Each number is 128 + 24 x the weight over its row's rms, rounded and kept within 0 to 255. Layers, rows and columns count from 0. Numbers have three digits each. The size before them is the row's rms in percent of the matrix's.

# v: layer 5 attention value, 96x128, rms 0.0887, rows 41-63, columns 0-127
# o: layer 5 attention output (transposed), 96x128, rms 0.0919, rows 41-63, columns 0-127
# q: layer 5 attention query, 96x128, rms 0.125, rows 64-65, columns 0-127
# k: layer 5 attention key, 96x128, rms 0.116, rows 64, columns 0-127
v41 100:135142099122118139106088112124114139107197159150107104161139133128162164135129104119154134104134120128089138128104118095121159142131102153111115143138124156190148130102113124124112096168105137111148099103118093161143114111136121164103091104099130110073169127113176153113142146138083138152128124094135122110103172159141130109123135107093107100091119115142124176099157091104129170120129
o41 102:109096121135177114126129118139134139143117104091120170098142096123106139098121130160153182133115120165122122130142157133150082139155106105094099147137105097145097172172107103120148123118106142165120133086129134093115149133105170110156202117137080109140152111140105081132115101113120111128101119150163103122115057120093118114119117151117146106146107129109116139132096096156116127136113
v42 110:127100137164133123130134087119166093130128152106077089129095098154112153129151131180169120163133141095127176077142131139107101121119110130125131133176114133135162129137137129153126167151085128128124127124089133139107131139128101106134109116123122124175121117105093071152127158142136126158108139107098106116157069116155112086136103110114125078116125094124126067119100143131132147110094
o42 099:151135109132124087148138137129144160140135136120148127132106152109094116156147123157146111100114100126121107172122124121146175148144140172155164127127145079071100100131142156131151101121163109137146117139135134068139140106177165090135118115153111093066137146110160156166135113140126129108111099159109181107125152111098150140131093130161146179109125165143123148153123094124142134114109
v43 103:108116174147118088119106138137070159113134114114159146114146114149130126131102148155134087114117142107128113131113106129105161130129098161120146115144146146148107139107176176148095078166134162112108135123118129119151115128159166119132117174118182136134113168138120140123178149153114121156168113112112130134171115118153132112114112122162099129170103095132116134118136128161104039131145
o43 108:133156130102147169154116163115138094158158107135093133139155116067161150142204094104148155152133105135107111131128164129129128160126128122166130150146158132101138113112127147143143183101143079095162170151134149150127134097105141135144123111123127154116138130142097105142134171097145143072133140126147098129116130122150123139109164138128167138131186175121123142142112120114127175123108
v44 102:144110157130128131129165156153177083155157142139102146105104139125125129127112122132153106150117114154179108158109115154120096127130079159124098123145127068117133129131138134163129144065105117129106155105146115087112139108129079171094100151128081153100108134109142183106157064136149135118135147124159130154134126141129124140120113170139101120133141149123125132116132124113103166157073
o44 100:118131101118138127106110109089082145114130126097105154137105137128129118155127153144109161137108107107104123101149109115128124133114134109084137151118136128108129131135136087108096098143185121100125093144127084168112115160106111080180140084130128106121121097121154144098141143138104087137118126137114105049131126101085111144119185109176131135125137080158144129083140117175132120104130
v45 115:131139109164138133144097124177118109143127129127111113089132147090136118176167094143138086114134159110126084132095102148109160161124137170129178101133083115100123107124124133135184113124103127103164105138126115125171139134120120135127099101143122150155122147146117096125126172150149106128103171136102068138129125161143103129189165154126141129088120174101116138138110134100156107118141
o45 112:157139141072150113188122167110129104129132149141134125165129125129100146129142114113149108131138083129163144121125126104113061095162137109107099118123131143093150143134153152115114162150119126124118160106111162124138111134132128110129163095091105083114138168115130158125142074139091126106105122103157159095123152146113171084140088112138090089107122151114130114097149179167132115120135
v46 097:106137139165093147146168130119122105135132136118125113156100126085108134143146099166150106116095133168113172136128165124115108150129114131157161096106084116139119139125110105131138143148125105141130092147112082148172129123107113120092136103093141139081112135133151150121048154095126146111094107128095115112107147091082156189122102095140109148139157103120106120135094111138097115146155
o46 099:134115129123112145089137120084114171198141115111127112110128130205127075151118138113089130122144141147126127139147145113154160123164119121155106115143181115120117103117131170166101129149058135107144151126084148134139097095101116133122146159143151102117159118155135127122133124097126160129134145124120119098149123165140147077126140141127180123127133177163123118147128110138095125092107
v47 101:121108111121126110106101083084122125121124141092135133160154121134142121125104114153111121100172051118124187135100130171096135103119115111123111173110151155120095090143116127144102083133115125138154175146068133082131091192137145128108143177147096153149124148126124126112093134106128117127115109129138147110110144110125105167125154157119147098152119136129124154101111135112134136168145
o47 107:096102084133110122112130127119104131119131113134075111121136111120163121125124102105125127124132151127208125085128125126131116130114093164128128150096094111122121130121163105109137122106092140153094096149166138157110156085099149076147131074111136126103110141102140121137129175172126131133133123144133142169093166103140147145176124154089134090144131113132151097154147104072123151122093
v48 103:119162096114150103096165140142124143132143144103093125172140115140115144141088119123143120131091087134121157109115117129112139159104132108145159155127132115171152161130119135127158143130087146087118095160102107112168121148172122136103115118131152091148101144092145120190124132122145177141112114102178139124146119146130076138117158177139161130147093160153120144158134182108163131131157
o48 100:140120171132127167166117113167130129077129075155138135104116135131110134107130135118147140139166143169142121127134137089094130169172142175112116108095142140120110134147138158155141148149104125169121102080108143122103169113140147083100169142134076099130164096139144145115137144108104133139129118104081142115140104112150169104127147180094115100128152121153172117103135100142108153127119
v49 098:085116181071099089126119092132090132085144143129149160161159159166162124136087124119103182144102086138151163149146090134159179123134115147138183126164141163158107119121153111132129135106096139120112130130103120135173148119113108128153108181125094113141098108124125138136124083136147144120113146155127134132130119152108153112128116152121129167138157106151128102124114095128136108141106
o49 102:159106104174133143075122108150151122109145120136091148154126121117184114113136151115121129090123143094108136155123127128091119131127129119111130124124107182152099151141107115145176102122129095138170129103167155136134126135092105097095124059155102132114096098127135132104122110090070200138100125136130179105120149097159118122122135127098159133136134163135144130099147150112115138134133
v50 094:106161132154115121137129142126157137148129100139117100158167131135135101096129159183079127148105141121148097127091091108109088152115170096137168112106106113142119123108124136128173113157079112142116153110118137137146134168146099127136134128113119175114139150137166148145148146128135152156138166113180130107118116111150140133099159106119101106144153092108174161143154131086194157126102
o50 097:075118130101145141117197146132088155066129112099138134156116170114078133164135127139200110131146168166126162126165148159133136124131144152150130111134120149145117112109128091141141123111156101133128099135135128106108095104121119106124147118152126124135151133136076130132132123098155143099153085094148155120133124150100176119166154169159130103113100120132116106109135132102086141137154
v51 097:123149126104111132130126132094168168100111071133161113127143075136154172139141148139101156130096128099128136121143137168118106129147135133135129081088094127149130115126130134159082121114133139140179105101106099121071135087163141128134150105136131095133144090141155151150142142138131103157115115150115116121116122066171170116112078158133164166135096118124146105129157136094159120137133
o51 098:130107106139105117126131085092127131117149174095126141124135140106105113115109134111190093096144131152132082152136138157110115099107109113117135120175116143175157130150114181115157132140139127108124138112140121140143150141125105139146131197077163116122143142076096133152151139131132129120139151089085151119157116119136124126141132100078122097101141143084174137141129060129114104134156
v52 099:118102119141133128113119167150128149138148176141145121100125150146123150105136118093065102141114133117096169090144150124133151147098112100099107081119111167123103111119145118109127181101137118092130154132128134098102134125061139108156153123188126138095128092126141124104142173104143103082157121110124094114124135145134156129131116092171115158139135151070111154115106148127152117131157
o52 111:129125143106126146123145098125132102112103095131121136101121127122108150139091164163123103146140124138162145143112098141199131097095128133174129158131132109117168073125122163134144125136117125121130131145146102125140153151167111155086117137082131133146139163112093152119070098113098145159093117166191148170132166103105132129079115137115125123128159119148112102145136123173109101147096
v53 106:172133154113085108114139127145133181112095133128095106156148115114155126141138111137127134109129140093161136156153203111119123120133136137158129144088131126127097097144135115140186118115133137144102158108102094151065120143162126075129113129142140133176176171146122105105102153099118111107106147154128150110144088155092124135150130112098118110124174131123130169159123093138144128117107
o53 105:066161082167137137146115142154120108123152119135143122123095141129109150069135150174114119151092118147121097133107100141140112125166140134103127158127082135129144140105099158124118098140119138095151154111112140115160134120094115179129124113128106139084101115133176131168148123120170143098146136161136158135137165151151154099160113129123138174141109123108122066139117170087116107098127
v54 088:150100157119142097132112139112139103113137116065151135159155172140109151106095132157144116092111083149137111139125160114151109111124118100147161133092140151133135115110131151127099121158127112117110139112114170150144135105159090107140110105109105129112121139159125115095161152096128118192156108084125155133077127142118073109126100083098116151104092124086106098077151108136134129112107
o54 089:092168101119141138163127070088138136146096108149088091148090090099132090119179121088137101152143159109130137147123111119101144119109093125132125140158120110138172124153134113128117096121164139092126128135093114121149157126126135127119126115140108071139145108125113070105123092096143121071165151151115108146144114127164135139117139121133100138150093122129123152163093102097130173151104
v55 104:139119098089157094109190148109117111097097158118159148168118134146106141163122092148138160117135099142136068070122111075140077123090106116142113119151098121112144077120135112113166142145159159163146149064126111123115103127114147118152128145131164097137104128115129121130164109091140156118121164148124129172165122145110141155149126097107122132130118114129135111124116127135129129166144
o55 105:091128136154131142137122120149076173111135153151140172129082076122132154121170122054137135118105127085142111145127111174125163095086157130102122151114179135132114123099080130106112112137128085095083119130123121124130120102117151112112147092136122174107148142162122116121153118124169145152136125133078146110072140127122139140099137110113139125120107115105102114106136127162129165126123
v56 101:164172129137115150135108105112086141161119118149127127105167116180115152122121133126134129112135113132093113113104154151107151119102148140155093134124063123098107146131143114170111105132100109090149125101134125147144148164152142106133123148135077122133113163158144100144178124162130143108142135135125091134167109126097126158164140094136099171104149118110149090113101161127168192136094
o56 098:098128133111111131181121159113151108096161155120119165138150121113085111149114113146108085168127122098129130128131142145129120115152135139138145131137176118140093119100132140081144103147163122133097155137115132107144115107110100160109132084114103100108178118099122128142102114098114152173121147136146142133053151158175131108115158134162097089155107095095135162162164107133141107112105
v57 105:114112083105102124110088148081134144141090115090137129132095125113124159126106093119109123093140141077072171114134128082095145098112137135106128139116110146149124095139132121113153054144115145087135109136143097148194173120128133092158170115120138143144144115113130112091105107143114102129131141090152161122124123096110119107140116144093143118130106152119073110142131132099141141147117
o57 103:168107132140115134128150143163129146064117140125103129125175141132110095054115119098147119143151126147175130110091161120135117128143105128132156108093128118122140124153106149170116141096104112176133117152113157086123109165113139149131165086123147119082152145125142112121122132117144111107147128112135135134121140173158122108136078115135066111143131094144189126098111092097120122108104
v58 101:130161107139131153137143153116160160137128129122124143122106149139128096129178126130109141160185147125102121127148120121124176127105090143162140122155102105140110128111137132103125079158121080142077113112087126142134133153122138151179145110104108161149115118118140093153089163139133168100145096150176179160177152110112112119181135119126131152134176117147128150122118136136178116135099
o58 100:095121140152113144134164121111123113158133121110161117115162131141136107138171116126119113137097126161135156152100130153142141121143150108147191118131136147118095114117147121160146126076110173129178132128162175110126154124141088097103136122159154105087121173137136130099128099111143157138074100087114092104098104108152151141125115124177072099159131110126124127108099139140077138139112
v59 108:136139089136171110127085150138140093130127118123144131134158110156163097122132102127165064105202136111155145157135145156098125118114136109118113113124147125150105121099125142130108127111104102111150128114146104129092097114105147110126086107120100132100128160192053128105081111140136140115101142144114151130162135140124138136117157096129137179107136131115094093100100132155171123125145
o59 108:118108171108140114153115152131127121102104134095115143150100172126144136138136119127085104122078124108129123113169102173151174143119101142099126190109099107097126121093146134128145158109127148139093132136129191143146175155119107146128149076129134090148119124084144105147163148134133150094127136138147135170145151103167103144155121117165117122126117101140117156158129140153085094106098
v60 103:135156099158145091123072095085097156139117154143109117160135111153140110152132109123154121101128130144157154132151119132107117168099161108140122129131170143138136144076114110097149132114130166114140118126148123129114145087167124108130158097102108164146096116129125144158161103090156116107099097159121122129109139119147100127179140139106084153074147144088104155141072131107089106117116
o60 101:138157103116113125142094156150123117128145096092148128092075109124079157157142144125128082149145112085095128122116121147114141074127111140099135126112133119127135110087127133148160103126125109139102159107135119121098087168166144142147113121137114109147124161102143118150124101151101098169133090154096141166151122141150138138094158130123125083129105152206149133150169164144121141093099
v61 103:190108131157108150104152116117135129121139150126072100153114126109111125110121136131162131173129107123148127149104143144143131125109099154131171125131141165156144140153129113096116114088177117125125112121127124115154076114126138145141155147111115197167121090115102128089087098131084156120120153108110103119158110204122134127134143136155076116097149177138141133167117128135145122119122
o61 101:118157092098115106121124084127114127114157128153119151145115130133132169138134148129119162093092142122117119093106113101120144129148102154124125108123130123130106152134142150152143168169122093117132112118122150121127150133096136112139115141151093095083168155104170141124123128150161104166097123122183125131135136068099099097114114108112178126147143135134088151072147201101089092108116
v62 108:168088139125151158146112174138171153082204104142123135130125127164153091103112127126137160139136120106137112168138148110117126126146145133094143097142128188107112132087120143145114126184140136125154150162148101135152140110144126125119136094136127117131123174128128083139172153153179115096149134160098110131131138128093119109104123139112155142125119150125112113129105185142150099176126
o62 105:141142090118165107118122122174130095145094173125122133185166173075123162136089129099175103115134118129097140127115132132122160123107161121129144154149142145101142141155187122098141140131089166133063143085112121123156132141117128133149107084096133133115135098108128129145115144136129149142159146152169146147134115101169149096123113113140138095174133145125138141109106105155132157163115
v63 097:124135124099171126107121098120148101099136101081126117155093108147127128101114154126129111124086147140151118066130094132138111128127110094147122118165110148144121155156124107176180111152095107087093126125108123153130136109100123119128139124127118126102157123105108117138132137168140142172160123115140119111129177132102079142115153096161084095136178123096138172113107094097128105075116
o63 104:111120118164117138142128121168091149138144086103111111109166140131133159119149125176126103091124105142115165125098120095147119149093146119165159120123148110143130088087121115114105152179130096133141115112094143121127156129171121114118153101155130116137117140127142115086068104098154098061127138100108119088116105111157141083111138140128126148129124144148105138141136135111133192189129
q64 113:151147134117138116130152130151124138124131103146154074119151148166104111083120116103089115147161142103110173108140129137083104120118102109118115136166148166138133147134147152142082127118167099136149137108088097103162142132145141150106122097109106124117122117120152104117110104082114085140129181131113187179167151141130149181115145138152149145105148143112106147123141174100167120127099
k64 113:138162117136130079129134108144129125141141072143107070108123142149133160133121138128128128164100149110173178117109133104108124129096137110084172184172136086117120134159106184106116123133138155127138137169116099122119135126112108153161128130084172151166134135104133126128134120132085099123105167135135129153094105135153128157129166161131113132098135077152107156171133155116124111125132
q65 101:096121152168149141124135116135124111110133148119147155077114148144153102114142142109143111164138157120128080111100132164096148154158161086090112160110155110132136114102140138132107119130169125120120158101129078113141130138147161123165127151111146168096110146091123132106104127123130125121126121130177098182100156090103106120106135138163105104165159131180111169138079079114133134108137